python train.py --n_layer=20 --d_model=64 --n_head=3 --n_kv_head=3 --head_dim=32 --d_mlp=256 --vocab_size=32768 --activation="squared_relu" --norm="rmsnorm" --norm_place="pre" --norm_eps=1e-06 --positions="rope" --rope_base=1070.0 --rope_fraction=0.5 --qk_norm=true --attn_scale=0.225 --bias="none" --tie_embeddings=false --parallel_block=false --extras=["some layers without attention", "local attention windows", "shifted keys", "gated attention", "capped logits"] --init="uniform" --init_std_qkv=0.0693 --init_std_o=0.0693 --init_std_up=0.0693 --init_std_down=0.0 --optimizer="adamw" --lr=0.00507 --beta1=0.9 --beta2=0.98 --weight_decay=0.1 --lr_head=0.0153 --grad_clip=2.0 --warmup_steps=554 --schedule="wsd" --decay_fraction=0.946 --decay_shape="sqrt" --final_lr_fraction=0.0 --batch_tokens=[32768, 65536, 131072] --seq_len=1024 --doc_mask=true --train_tokens=249200000 --steps=3967 --dataset="wikipedia_en"
Each number is 200 + 20 x the weight over its row's rms, rounded and kept within 0 to 999. Layers, rows and columns count from 0. The size before them is the row's rms in percent of the matrix's.

# v: layer 4 attention value, 96x64, rms 0.146, rows 36-63, columns 0-63
# o: layer 4 attention output (transposed), 96x64, rms 0.15, rows 36-63, columns 0-63
# q: layer 4 attention query, 96x64, rms 0.147, rows 64-88, columns 0-63
# k: layer 4 attention key, 96x64, rms 0.15, rows 64-87, columns 0-63
v36,098,177,183,257,229,195,190,211,211,222,193,209,214,219,206,200,217,210,209,202,199,166,204,169,195,227,168,221,216,173,203,227,176,216,157,204,200,205,210,187,156,213,197,200,196,212,209,215,203,218,182,202,230,235,172,172,210,196,199,197,235,192,221,223,216
o36,097,221,197,157,203,214,221,199,176,200,257,222,211,184,217,207,185,199,195,212,179,213,219,219,198,223,208,207,210,214,220,185,162,207,216,185,205,164,160,219,220,174,192,216,188,205,189,186,220,192,217,238,162,177,197,212,198,220,231,202,180,198,182,172,207
v37,102,240,181,239,236,171,177,198,222,195,174,200,176,206,215,201,194,202,191,189,181,224,182,203,210,199,203,192,207,172,151,204,183,200,217,165,198,191,205,192,229,211,187,191,214,191,187,200,191,188,193,185,187,178,173,202,176,190,194,221,240,217,188,241,246
o37,110,179,200,174,185,206,185,212,168,180,239,189,210,197,216,194,228,198,206,243,183,184,212,196,168,222,169,176,208,199,216,192,204,182,186,205,190,195,207,238,182,177,226,194,174,236,193,205,190,225,219,226,193,213,197,191,235,237,237,205,211,189,186,164,205
v38,080,198,199,179,195,193,206,229,207,192,253,156,190,186,186,224,212,231,195,190,151,226,207,201,205,208,199,216,180,211,165,200,189,138,201,209,215,208,202,179,219,193,202,194,185,182,181,226,193,224,223,209,196,201,209,171,209,201,204,188,178,171,231,197,188
o38,077,192,196,196,189,221,208,157,197,192,178,223,226,211,199,182,186,212,209,172,251,191,187,192,203,174,190,205,188,210,239,191,226,250,189,206,193,205,229,197,205,223,176,207,216,219,212,194,203,185,175,178,235,220,234,219,193,179,204,222,197,238,173,206,206
v39,099,200,181,196,185,187,187,241,204,209,221,210,205,189,226,214,223,193,213,199,169,196,170,188,195,209,173,192,234,200,166,216,158,185,198,188,193,192,197,210,160,193,226,200,175,198,219,195,218,176,177,220,165,253,202,192,189,209,178,217,223,196,204,210,243
o39,101,188,193,194,219,215,183,158,176,194,259,212,226,187,217,192,181,213,214,211,186,172,246,211,205,214,182,225,200,197,217,174,197,218,198,219,212,200,194,215,224,193,187,234,218,222,191,222,216,220,215,219,244,171,183,178,211,207,231,208,190,209,186,188,190
v40,110,191,218,168,165,214,228,200,180,203,227,174,181,181,187,185,187,183,163,221,235,228,221,201,192,184,229,184,190,228,199,197,213,188,207,198,184,204,184,205,198,219,201,217,187,188,176,196,216,205,245,204,151,203,227,219,209,182,212,185,162,169,195,180,198
o40,104,192,197,227,213,176,190,195,225,188,130,216,206,211,191,206,200,183,218,165,194,195,162,200,221,167,207,179,183,193,213,190,226,205,203,206,193,220,214,161,202,203,202,195,218,179,220,204,185,188,159,178,224,197,204,181,193,198,174,189,218,216,215,231,161
v41,086,185,194,203,217,211,195,237,199,196,219,175,231,156,201,209,228,209,235,177,164,189,195,194,189,212,170,213,175,198,204,188,167,171,201,203,223,210,219,215,164,186,241,197,211,209,225,207,202,205,188,187,231,205,210,159,197,216,181,204,221,243,201,192,198
o41,088,201,189,195,185,222,175,171,188,206,225,208,192,250,224,214,178,209,194,206,236,174,199,213,219,230,216,236,228,216,201,211,205,239,192,205,194,188,190,235,232,198,160,210,198,199,206,210,218,200,231,191,198,188,193,211,220,171,205,212,154,187,181,189,218
v42,097,182,171,154,200,204,185,204,216,205,197,235,224,202,244,196,195,202,176,216,178,220,180,183,182,225,206,215,211,196,209,214,173,189,163,207,195,200,217,182,179,191,220,204,173,163,239,192,213,191,167,210,197,216,211,203,212,207,191,235,197,163,238,206,182
o42,091,214,207,217,206,187,219,187,182,204,249,211,200,179,190,187,222,209,231,181,211,178,224,226,218,185,173,214,201,194,191,187,176,212,204,203,222,200,176,213,192,203,173,227,227,253,179,212,210,176,240,228,221,192,173,185,174,206,217,184,212,233,204,192,225
v43,094,198,198,178,186,193,199,196,207,215,197,242,198,206,210,216,191,188,176,208,217,190,204,174,208,205,198,206,217,173,196,195,205,232,182,217,162,157,232,193,213,181,180,237,187,218,186,207,253,174,166,227,208,188,191,212,223,218,242,218,227,180,197,213,215
o43,086,214,177,208,213,193,214,216,200,210,249,186,218,168,203,164,191,211,224,222,177,221,239,220,197,197,176,196,191,186,212,201,164,186,215,213,215,230,163,193,156,227,217,217,199,189,210,185,212,211,206,222,178,206,192,187,161,177,174,173,200,206,198,182,200
v44,094,212,200,183,207,184,200,188,206,217,200,183,190,223,173,202,185,211,188,206,235,199,195,205,199,218,191,171,175,179,235,217,196,203,233,189,209,169,226,153,149,226,208,183,209,231,237,218,194,227,188,171,229,173,202,198,196,204,212,226,211,208,208,224,177
o44,091,183,203,200,232,206,209,236,195,203,173,217,193,181,221,187,237,203,191,186,171,228,210,203,182,221,222,212,224,198,192,210,198,221,166,195,193,230,175,252,244,186,198,222,195,187,183,189,208,191,228,219,172,232,205,196,208,185,197,210,182,187,195,173,236
v45,094,224,208,233,244,213,193,208,210,197,203,213,212,201,183,193,191,188,199,205,233,178,192,203,180,235,202,167,167,177,209,233,183,215,199,236,229,175,198,173,186,217,247,204,204,215,212,233,237,206,199,193,228,222,189,212,192,194,207,241,184,192,203,205,210
o45,094,200,208,166,203,187,215,214,193,194,181,193,169,221,204,187,219,190,160,206,183,205,232,214,228,188,228,209,216,206,195,197,234,199,202,192,185,209,169,255,209,165,184,209,199,217,215,176,216,194,210,224,153,175,188,186,200,207,218,204,209,179,192,160,229
v46,097,201,204,220,240,188,187,195,216,216,148,195,171,209,155,203,192,191,196,208,211,243,181,208,218,218,188,188,179,194,195,212,190,183,246,207,185,213,213,213,156,216,227,181,196,248,204,184,182,224,211,180,218,212,206,212,183,205,206,227,191,203,203,217,209
o46,099,198,210,169,212,206,203,230,183,160,181,189,171,201,213,187,224,187,191,205,188,169,220,206,157,213,252,170,221,177,190,198,215,204,175,166,208,193,185,222,218,170,198,200,205,177,181,216,206,204,241,232,176,188,183,202,213,191,217,213,220,189,188,186,212
v47,081,205,207,201,199,199,191,214,175,192,165,251,193,179,176,203,175,194,183,234,205,195,201,194,217,196,252,218,224,199,165,236,212,153,232,202,204,219,203,207,199,202,191,173,212,195,212,155,232,190,189,215,202,206,198,226,180,188,208,193,200,179,197,201,226
o47,085,223,215,191,229,186,186,214,207,181,184,147,185,213,207,169,221,179,197,199,202,159,178,200,180,187,184,155,189,193,180,185,220,197,199,181,197,158,190,187,197,195,222,246,205,209,180,228,183,190,208,208,171,190,193,182,177,234,212,216,229,190,199,187,186
v48,087,195,196,204,168,213,213,174,198,229,234,185,199,196,213,189,207,184,200,183,202,207,199,210,198,167,186,189,199,176,223,178,194,211,174,186,235,224,185,190,225,221,178,204,207,185,194,160,169,178,235,222,179,175,181,152,214,203,180,164,178,205,194,167,179
o48,088,173,213,212,172,175,203,208,201,196,198,222,232,204,206,245,171,208,209,172,214,217,211,184,224,188,198,233,210,240,199,204,206,212,206,207,165,202,223,187,207,210,208,169,188,195,218,219,180,203,150,155,229,219,206,210,188,194,178,196,201,216,226,235,196
v49,078,149,188,170,221,215,182,230,227,239,205,187,213,199,218,192,212,188,191,211,191,184,206,221,188,208,211,204,206,208,153,235,176,200,166,235,164,209,182,186,172,201,168,187,176,220,209,196,206,165,195,201,220,206,188,199,198,176,187,224,217,181,208,203,194
o49,080,250,231,206,196,181,246,178,177,177,204,203,196,196,190,195,214,234,220,193,208,175,199,191,221,188,181,182,199,184,211,182,223,194,220,182,222,185,188,247,217,217,187,202,228,180,190,220,206,216,207,221,173,193,177,225,172,228,230,190,177,224,205,217,201
v50,093,177,231,200,207,190,187,184,223,214,206,214,205,211,154,204,187,193,210,194,188,181,196,221,186,205,209,218,208,202,207,232,171,217,217,214,208,163,235,181,162,170,203,199,209,232,228,211,167,201,216,153,232,187,192,182,189,176,201,213,211,213,234,207,230
o50,098,233,185,185,215,234,228,210,199,185,202,199,168,203,225,189,212,216,188,184,201,196,193,192,190,234,195,214,213,197,178,199,247,190,209,188,212,218,148,248,230,198,209,173,211,193,193,213,217,184,192,219,171,200,209,217,212,228,225,233,191,191,169,186,222
v51,108,200,228,185,207,217,219,208,210,178,239,203,214,195,184,193,201,190,153,194,225,186,205,220,197,183,234,184,168,222,219,164,228,194,172,226,202,221,200,170,217,216,209,201,192,168,180,212,213,222,221,194,191,202,232,201,209,214,194,223,158,186,181,188,164
o51,112,176,191,226,179,181,203,192,200,207,126,193,179,220,180,186,188,195,213,174,218,225,178,184,224,153,206,205,180,199,196,220,207,196,214,200,196,205,213,195,197,196,195,204,221,214,224,175,201,176,176,170,209,206,202,202,191,157,191,155,202,220,211,226,190
v52,100,203,200,193,204,187,195,202,186,218,158,215,200,242,237,210,180,188,185,204,211,172,159,180,207,183,200,191,217,195,195,212,196,209,223,192,216,193,204,240,238,201,185,188,193,196,182,154,161,180,178,234,219,175,197,223,180,194,167,196,222,206,195,199,226
o52,097,225,196,214,192,200,197,202,197,187,245,187,208,160,179,202,221,207,218,230,174,201,265,202,169,213,179,198,219,220,183,206,190,190,191,158,180,197,197,169,173,201,213,219,207,209,185,214,192,242,215,182,178,220,203,183,206,226,218,189,213,178,205,199,184
v53,096,216,164,193,230,210,184,232,174,192,235,177,198,196,223,208,205,197,209,205,183,201,166,190,174,224,192,223,229,200,228,185,188,176,160,197,200,194,233,175,201,216,236,233,191,192,235,223,195,213,166,223,185,200,194,194,210,199,211,192,202,181,232,216,220
o53,092,190,215,214,187,210,223,172,202,214,229,222,222,198,214,185,207,217,203,200,201,180,237,228,231,191,179,207,184,206,192,221,174,211,220,213,214,203,173,220,196,173,177,209,189,244,180,194,211,195,232,218,226,208,203,162,180,226,208,234,222,231,168,171,209
v54,114,203,169,220,206,168,185,208,197,211,212,208,191,196,237,199,209,192,211,195,204,207,185,178,197,220,186,207,225,153,195,199,171,204,203,171,177,194,212,223,175,214,200,195,206,237,211,227,202,211,169,256,200,219,171,197,171,219,183,186,243,189,197,217,233
o54,110,183,195,177,214,215,188,209,184,204,264,213,237,176,225,202,200,199,212,222,168,179,245,204,203,229,165,197,219,219,210,189,165,204,201,210,206,192,180,197,219,187,206,234,179,176,191,190,214,206,239,204,196,180,205,182,221,205,217,225,200,207,187,169,200
v55,091,212,218,172,164,215,229,177,184,201,186,216,184,197,223,196,216,208,194,189,232,171,221,203,194,173,196,194,193,202,193,225,212,220,179,166,193,214,194,202,221,232,195,178,200,172,165,186,176,142,238,188,195,170,206,186,180,196,201,192,195,206,172,179,176
o55,089,200,197,238,205,171,163,219,208,198,184,185,212,204,177,234,187,179,193,189,199,237,157,193,215,194,201,192,214,208,196,160,204,189,195,207,193,189,215,182,192,198,214,203,218,190,225,218,198,242,157,169,201,238,205,209,214,201,172,179,179,194,226,234,181
v56,081,235,205,221,225,183,194,184,217,183,197,224,176,215,172,216,207,199,215,201,184,227,170,190,201,199,194,195,173,182,195,194,210,191,243,190,176,179,224,202,214,193,221,188,196,181,176,195,243,242,181,221,207,226,190,185,177,225,242,235,223,214,203,219,212
o56,080,167,169,177,207,196,166,203,167,185,221,191,192,191,214,162,188,184,179,217,187,198,243,200,169,214,202,187,206,183,206,205,189,195,169,205,211,202,191,208,178,176,229,218,192,233,200,194,190,174,241,203,181,195,209,197,223,167,173,195,198,192,166,167,229
v57,097,200,206,206,213,197,205,162,199,202,201,183,205,193,196,190,199,181,192,223,203,232,202,218,222,187,184,227,171,202,182,143,223,206,170,219,216,214,190,206,191,194,148,189,220,238,181,159,198,209,209,189,209,187,192,208,179,203,197,174,182,151,180,173,185
o57,095,191,212,194,180,200,232,223,220,215,184,191,180,185,185,220,195,233,211,190,222,192,203,189,190,173,217,158,214,204,213,251,198,176,237,180,174,188,193,189,208,224,222,204,171,161,196,227,175,189,184,202,198,190,209,215,202,190,200,193,218,230,231,244,194
v58,104,190,225,182,230,217,215,213,185,188,198,178,230,212,189,196,199,202,162,226,224,151,194,208,170,189,225,191,193,236,232,190,199,161,167,202,224,214,221,186,207,197,214,206,192,200,228,190,231,233,205,197,204,198,215,236,196,186,186,197,181,191,240,201,213
o58,101,205,196,227,177,204,207,176,221,205,159,221,163,205,180,182,217,169,214,174,201,228,201,202,237,188,208,184,172,202,161,224,233,214,221,187,177,184,174,196,192,201,180,201,221,216,183,209,165,172,202,186,177,204,189,176,209,223,227,195,205,199,199,201,159
v59,090,188,215,186,156,204,239,181,210,200,250,213,237,181,223,199,218,189,192,184,218,197,214,204,199,191,202,212,189,249,211,194,218,206,165,192,206,251,180,197,185,213,209,234,215,190,175,184,217,191,227,218,189,192,219,197,219,203,180,177,188,181,205,186,220
o59,099,194,185,218,189,219,166,207,198,229,185,210,215,216,192,225,185,202,218,180,212,209,177,207,229,183,205,228,182,201,191,177,188,206,217,225,188,197,207,171,220,207,182,199,199,179,246,211,196,178,148,157,203,201,196,202,191,181,188,168,196,220,221,231,152
v60,109,204,207,153,153,208,221,198,192,211,255,194,199,209,234,189,215,190,204,194,194,211,205,211,199,181,200,209,195,222,205,184,211,199,186,177,180,184,170,189,201,236,188,196,211,200,199,207,173,154,217,218,145,177,194,202,181,209,183,188,164,176,187,200,204
o60,107,193,199,241,203,196,196,180,203,202,192,216,226,185,181,225,179,231,209,168,206,217,185,197,227,180,185,208,205,211,203,182,194,195,204,240,216,230,237,191,215,203,199,208,188,177,223,214,179,206,162,161,243,222,213,181,210,180,202,194,220,241,221,211,172
v61,096,193,198,217,243,207,167,193,217,214,173,210,187,217,199,187,203,196,201,211,194,203,172,194,188,219,218,190,216,196,185,229,198,217,239,235,221,167,231,209,194,193,210,173,194,258,221,214,178,218,178,158,223,199,180,218,196,198,215,208,231,205,194,199,228
o61,098,219,208,164,202,186,227,203,182,179,215,185,189,189,188,189,223,239,196,231,182,180,212,196,180,230,210,192,205,194,180,211,201,180,187,167,203,209,163,233,207,185,210,205,205,202,184,199,215,192,253,242,169,197,202,192,207,214,225,238,191,185,175,184,230
v62,087,198,186,197,224,198,170,198,209,206,133,225,185,222,180,183,187,196,208,211,191,206,202,195,201,235,206,204,220,202,213,212,193,220,214,213,210,195,199,231,201,164,212,167,195,218,197,194,186,235,148,171,210,224,187,216,175,197,220,226,220,189,221,234,213
o62,096,223,221,188,218,202,229,213,201,183,230,180,173,190,202,197,237,199,184,230,180,178,202,208,181,205,215,171,206,173,174,201,197,179,197,171,207,182,182,197,186,190,210,206,215,215,177,207,203,188,267,245,202,179,200,204,220,214,223,216,203,184,177,173,229
v63,113,186,200,236,214,183,186,174,253,200,189,217,225,211,207,213,208,220,236,184,201,199,205,217,182,230,154,208,202,192,206,210,167,223,193,209,195,188,194,170,158,187,196,206,203,200,218,208,232,209,151,179,232,183,180,206,182,215,181,214,212,217,197,207,200
o63,108,212,188,160,204,218,206,227,167,228,262,207,203,175,211,187,200,210,185,215,222,224,211,191,204,222,208,230,215,186,193,201,202,218,192,229,213,206,182,249,226,201,186,192,201,204,198,198,219,191,214,229,173,197,173,223,231,186,221,191,182,174,213,205,228
q64,122,202,200,197,192,158,193,176,185,212,202,218,233,215,192,252,214,195,206,194,215,252,183,163,178,216,200,188,220,193,215,205,157,210,183,195,165,186,205,201,173,203,247,203,217,221,197,213,223,217,210,214,231,211,193,205,215,236,199,199,201,191,203,215,188
k64,060,231,182,214,187,198,166,214,192,226,213,210,239,201,200,210,211,220,176,175,154,178,198,218,172,190,194,206,161,189,198,235,197,216,194,169,190,192,195,203,220,201,197,208,200,186,225,153,179,189,163,203,191,184,193,182,185,195,221,226,187,191,178,173,235
q65,100,194,187,200,191,169,204,145,162,225,216,216,228,198,199,201,198,199,226,195,179,236,186,167,173,186,194,177,219,167,215,196,165,210,186,209,184,181,225,212,193,207,213,187,226,188,200,226,237,212,220,216,212,200,224,223,221,233,196,216,173,200,193,201,187
k65,114,237,162,185,191,176,155,223,207,191,215,207,203,202,192,226,240,232,196,207,186,215,177,180,191,238,206,211,193,221,196,199,151,207,202,175,192,206,207,211,204,172,191,208,228,215,187,208,169,210,199,171,217,204,210,181,199,209,227,231,182,207,163,208,215
q66,087,221,219,208,198,194,201,205,210,168,197,153,204,227,197,205,201,210,158,173,206,144,204,214,213,196,224,233,177,226,185,218,230,170,238,196,205,191,203,209,211,185,181,209,187,191,190,165,186,187,203,205,161,205,208,164,185,204,218,204,212,213,185,176,216
k66,070,209,250,192,193,234,205,208,165,215,194,204,187,206,208,184,173,189,209,199,214,189,223,223,188,199,238,203,197,187,179,205,263,212,192,212,212,191,190,194,223,213,169,176,181,189,193,188,215,192,185,222,164,186,180,234,184,183,206,209,199,162,231,182,208
q67,154,211,181,210,188,153,179,175,193,225,207,205,239,207,183,250,219,210,195,189,201,222,179,170,179,219,189,185,210,211,212,207,156,198,199,195,179,194,218,202,181,196,241,219,235,221,215,203,200,217,209,184,234,208,201,184,217,239,199,187,208,223,202,215,183
k67,110,225,151,195,184,184,171,234,184,217,212,209,213,222,200,219,235,212,192,175,193,180,179,172,157,193,229,209,194,199,210,214,157,206,183,164,178,190,188,210,201,199,182,208,217,217,200,178,199,170,184,218,211,196,207,181,182,222,233,217,190,188,178,183,219
q68,109,174,220,228,193,204,229,191,166,224,192,227,222,167,204,203,185,166,208,233,197,232,215,211,209,203,175,168,227,172,221,205,182,231,201,214,192,217,200,185,162,220,233,186,186,204,200,201,206,200,216,210,226,189,169,197,217,197,173,183,218,201,228,203,169
k68,080,175,229,209,204,181,214,168,201,177,200,176,194,191,182,183,166,193,200,223,194,210,235,218,231,182,164,180,186,183,227,181,225,201,224,219,210,204,205,176,191,202,201,202,185,164,168,219,187,228,187,194,206,214,189,197,223,183,159,172,206,240,205,206,173
q69,171,187,218,192,197,241,225,211,185,171,228,204,171,188,224,158,187,185,205,229,178,194,223,229,237,184,191,207,190,178,194,186,238,212,191,207,214,197,180,198,210,211,178,177,156,182,175,203,208,190,205,220,167,187,187,201,209,162,195,208,198,168,196,180,206
k69,134,189,229,191,216,220,207,185,203,174,194,194,180,158,209,178,177,209,231,234,181,211,211,232,238,233,166,195,221,199,186,178,233,196,206,222,233,211,214,187,204,208,212,175,179,191,201,234,204,229,213,187,201,199,198,206,223,167,175,214,217,205,218,230,202
q70,116,229,175,196,202,164,164,222,217,225,174,196,192,226,176,213,217,214,168,165,223,180,183,175,166,195,229,201,191,231,180,211,184,187,204,192,188,181,210,233,220,183,180,216,226,212,228,185,186,194,210,181,189,187,213,196,175,225,231,206,176,207,204,191,217
k70,133,221,166,199,193,194,178,226,208,211,200,197,204,233,192,217,227,206,170,172,239,184,182,175,157,197,238,222,178,201,179,219,176,197,197,176,176,186,183,219,206,175,180,218,222,213,200,175,194,182,191,209,203,192,212,211,169,226,233,201,183,189,178,171,211
q71,149,219,181,207,201,150,164,196,212,231,179,205,222,223,174,235,210,208,186,164,211,205,186,167,160,208,214,192,204,230,196,223,170,194,214,201,174,206,224,207,196,192,216,223,243,216,231,183,198,211,203,182,219,199,213,187,188,237,208,193,203,221,204,206,208
k71,096,197,179,203,190,161,190,219,191,223,208,205,220,241,190,221,215,177,158,175,236,193,210,173,167,183,220,196,181,191,205,208,168,204,210,177,171,194,183,202,186,185,186,228,216,213,184,165,192,173,175,212,194,197,204,201,169,234,231,178,196,197,195,171,194
q72,211,222,173,204,205,164,153,222,222,217,186,205,196,219,169,227,223,221,177,172,214,199,183,162,155,213,217,207,198,221,185,212,173,182,208,189,183,195,208,221,205,175,194,227,241,215,216,195,197,212,208,186,215,206,213,211,179,231,228,213,198,216,196,200,218
k72,125,197,173,204,190,183,185,220,193,255,211,223,219,230,204,216,224,177,172,175,225,180,198,174,165,191,234,203,203,185,189,214,167,215,198,181,172,187,184,201,195,208,189,226,219,219,207,172,194,176,180,211,199,210,188,210,170,229,238,193,203,178,205,172,209
q73,081,194,210,186,201,254,220,212,189,181,209,221,173,186,218,154,172,205,186,240,186,189,189,224,238,201,174,213,215,211,197,192,231,200,199,225,228,220,168,196,174,179,201,210,180,188,176,199,216,193,206,221,214,206,174,199,205,163,198,233,201,200,173,209,210
k73,184,165,233,207,203,217,229,191,179,214,196,217,195,166,210,171,182,171,205,227,175,209,206,231,220,188,186,165,205,178,208,190,228,215,180,210,215,193,197,173,184,241,223,173,160,199,191,209,215,190,211,220,190,189,182,192,223,164,180,192,221,176,216,203,190
q74,089,182,212,198,225,242,179,206,198,172,209,184,189,156,212,208,194,211,214,240,216,177,203,231,198,226,182,219,214,192,193,158,197,196,174,221,235,211,180,193,192,208,196,201,189,200,169,240,178,223,177,197,206,233,213,229,198,182,200,221,205,193,187,235,211
k74,081,185,199,216,209,193,218,161,199,219,216,202,211,181,180,162,188,207,242,212,142,215,174,213,213,172,222,155,201,223,200,200,185,221,210,207,206,193,244,192,209,205,220,179,197,217,232,223,207,198,186,173,200,208,218,195,226,178,183,203,184,178,201,213,214
q75,071,190,237,231,180,196,213,174,188,196,224,161,229,203,233,224,186,180,215,176,196,215,236,196,208,202,217,209,223,171,213,199,202,205,210,209,174,202,209,203,200,235,179,175,191,197,193,202,196,169,179,193,190,168,186,208,210,211,209,164,214,174,229,151,182
k75,109,233,181,179,222,185,188,172,201,185,192,181,198,185,166,219,191,223,208,186,214,182,206,208,182,217,169,187,182,204,208,167,180,195,231,202,197,232,219,200,220,177,184,229,217,197,226,186,170,233,243,185,208,211,238,185,198,220,193,212,177,238,197,223,205
q76,081,193,202,250,223,217,192,185,209,216,212,202,210,220,207,199,185,185,237,176,187,197,193,201,196,192,177,214,216,174,206,262,215,222,185,208,171,174,228,218,190,191,222,220,221,214,179,162,223,238,198,220,187,195,184,203,197,219,209,218,225,217,205,216,225
k76,069,214,209,177,189,183,217,169,237,215,176,198,229,196,196,208,167,189,204,224,166,200,197,196,195,210,196,198,194,244,233,202,182,187,190,194,210,225,239,186,182,211,221,196,208,202,197,233,204,206,171,177,197,233,235,187,239,224,188,153,213,183,190,195,197
q77,088,193,168,237,181,226,193,202,206,215,203,211,169,202,203,167,205,201,212,174,208,211,153,189,157,162,223,228,220,210,190,204,195,178,174,201,199,209,169,217,215,191,207,236,194,211,154,212,190,192,183,206,199,221,240,225,201,187,206,201,202,182,176,216,205
k77,078,221,232,205,207,188,208,212,203,211,185,195,224,187,214,202,190,170,196,225,164,204,211,199,227,223,198,167,221,192,202,205,216,193,219,178,193,191,228,181,177,243,218,201,227,184,213,176,234,231,176,199,187,218,180,214,193,224,210,164,250,191,229,208,183
q78,089,215,213,208,207,203,197,207,209,225,184,184,203,195,199,213,218,199,203,168,262,227,206,210,193,193,214,202,202,175,167,236,196,245,197,207,165,185,192,204,205,228,204,189,196,236,227,185,207,152,211,206,194,186,171,218,174,214,192,210,208,184,243,190,215
k78,085,192,213,212,204,210,199,189,224,213,179,220,198,242,202,159,192,176,218,228,178,188,203,204,206,174,206,236,227,212,169,241,201,205,221,178,208,177,165,213,210,177,201,196,202,219,195,220,185,185,154,188,196,213,187,224,203,187,227,228,184,202,183,198,242
q79,078,204,177,212,233,176,217,210,221,164,211,209,201,181,194,214,207,193,213,206,169,219,201,180,160,179,191,155,190,205,218,186,215,176,186,166,187,195,207,181,176,213,193,234,218,184,163,219,215,223,183,218,168,196,225,190,216,204,192,188,206,187,149,201,202
k79,076,225,213,213,179,227,202,225,212,202,210,217,197,200,222,226,199,232,205,180,208,168,177,194,220,234,197,241,206,210,155,193,215,174,210,179,204,201,199,203,215,187,182,215,203,223,192,209,207,214,186,204,213,233,204,231,172,202,183,209,255,165,234,211,210
q80,063,189,205,225,203,195,216,171,185,189,189,152,211,228,170,191,185,223,218,168,241,158,222,226,210,222,225,208,229,187,224,190,201,194,225,222,223,180,214,191,230,183,180,191,187,200,208,221,213,227,188,230,188,216,177,183,215,208,227,205,206,213,195,195,217
k80,100,202,189,223,198,205,174,200,243,190,208,201,185,200,244,199,216,195,179,203,186,225,205,194,221,184,222,244,193,203,211,225,204,232,190,197,209,193,151,207,173,226,204,198,200,195,176,199,197,137,173,202,186,186,175,197,191,170,186,188,203,172,173,183,199
q81,079,184,185,212,179,225,186,190,179,184,204,237,204,222,215,231,214,199,178,195,218,175,226,199,202,205,191,242,197,190,168,183,166,247,203,224,176,217,207,200,201,203,210,227,182,202,219,151,225,171,203,209,199,211,208,222,194,167,206,192,188,164,208,175,201
k81,082,180,239,189,225,170,215,189,204,219,193,192,193,175,183,189,173,170,204,162,173,228,176,220,195,192,207,145,220,194,211,246,223,181,207,222,197,207,204,210,193,188,214,185,225,197,174,234,222,209,173,201,213,187,206,216,180,230,217,212,190,211,207,188,206
q82,062,187,187,181,159,212,221,186,202,218,187,213,208,204,180,229,190,198,204,188,212,228,217,175,176,197,195,237,204,190,213,222,203,234,199,215,235,191,226,189,206,194,191,194,197,198,187,189,200,182,201,198,252,243,221,219,187,190,170,194,161,192,248,180,180
k82,072,192,222,171,181,185,203,176,196,208,215,184,201,227,181,213,192,179,157,188,212,178,218,210,216,208,219,182,194,216,202,170,194,174,236,200,215,199,227,205,206,170,221,212,204,200,228,181,154,215,231,160,200,196,175,173,198,209,216,186,187,243,228,195,187
q83,071,193,179,223,191,235,183,228,220,203,165,203,186,185,216,204,168,205,214,184,214,189,172,213,191,214,201,254,183,177,186,162,200,205,207,204,216,193,204,183,203,197,214,215,199,178,208,209,189,229,172,173,203,230,254,198,200,170,204,198,222,182,183,227,222
k83,084,196,221,194,233,189,219,198,188,181,214,190,193,179,214,195,225,189,227,234,169,242,190,175,201,194,209,151,214,203,227,235,215,189,167,191,193,202,201,225,192,213,196,178,215,244,177,213,226,198,198,181,191,173,152,199,223,207,187,182,203,202,206,207,201
q84,075,234,203,186,202,222,186,220,185,213,176,207,165,210,188,192,213,195,153,194,228,189,195,216,206,207,219,219,190,204,151,236,224,218,186,207,193,186,162,238,208,186,189,197,202,209,212,174,213,169,205,228,200,198,158,206,179,220,220,216,185,180,198,179,219
k84,095,188,182,229,201,222,202,214,228,213,211,203,192,214,225,166,214,169,185,210,222,206,204,197,208,184,222,206,184,189,152,229,198,204,199,177,186,188,172,202,195,192,203,198,172,218,196,199,220,148,165,226,179,183,175,210,187,172,217,198,211,165,177,174,230
q85,056,205,202,162,219,216,197,205,186,163,177,227,160,219,181,205,191,195,174,171,204,200,208,198,195,226,222,205,172,228,177,219,233,211,193,192,196,213,209,193,221,211,205,237,207,215,216,161,245,200,173,182,216,236,189,208,191,183,180,230,186,182,204,201,212
k85,074,188,210,228,183,212,203,230,214,204,212,198,195,203,209,190,218,194,166,197,214,175,195,204,222,188,225,229,207,200,189,214,188,161,196,209,208,192,153,201,205,189,207,188,163,212,205,222,173,134,194,203,177,185,188,188,184,192,229,223,231,162,214,170,207
q86,059,185,191,179,204,207,212,173,220,202,208,208,241,207,197,197,196,204,235,203,190,210,239,214,172,218,181,201,245,238,207,195,193,212,212,204,195,220,231,212,197,168,181,223,191,214,219,144,193,192,209,220,209,214,229,170,193,203,157,204,209,225,208,185,218
k86,065,222,159,186,181,196,190,186,197,215,231,212,183,204,172,180,227,198,160,229,197,233,198,207,254,192,197,179,165,186,165,175,170,192,182,201,233,179,216,205,230,178,212,196,198,187,208,213,179,200,180,167,186,199,209,212,188,187,227,211,204,203,199,192,190
q87,069,219,173,179,213,205,196,245,222,209,173,223,163,203,198,166,223,226,187,198,203,236,189,179,195,185,217,220,204,204,170,199,213,196,191,189,192,181,165,210,213,207,179,212,201,207,229,165,200,155,189,194,183,177,187,200,178,201,213,171,210,158,208,177,215
k87,084,208,189,230,222,209,197,238,198,188,206,191,184,189,184,197,223,171,179,220,230,198,198,190,180,225,165,160,191,156,163,204,203,199,179,154,171,207,184,202,200,198,193,212,183,214,176,166,203,190,237,213,192,178,192,200,184,208,188,186,230,206,170,202,213
q88,092,181,208,231,195,242,183,206,224,174,200,161,171,182,209,201,184,241,228,176,195,196,197,208,168,213,222,247,217,191,197,161,200,181,194,223,217,204,199,211,204,189,181,181,191,202,184,209,177,205,207,191,212,209,254,211,202,176,201,218,207,197,168,207,213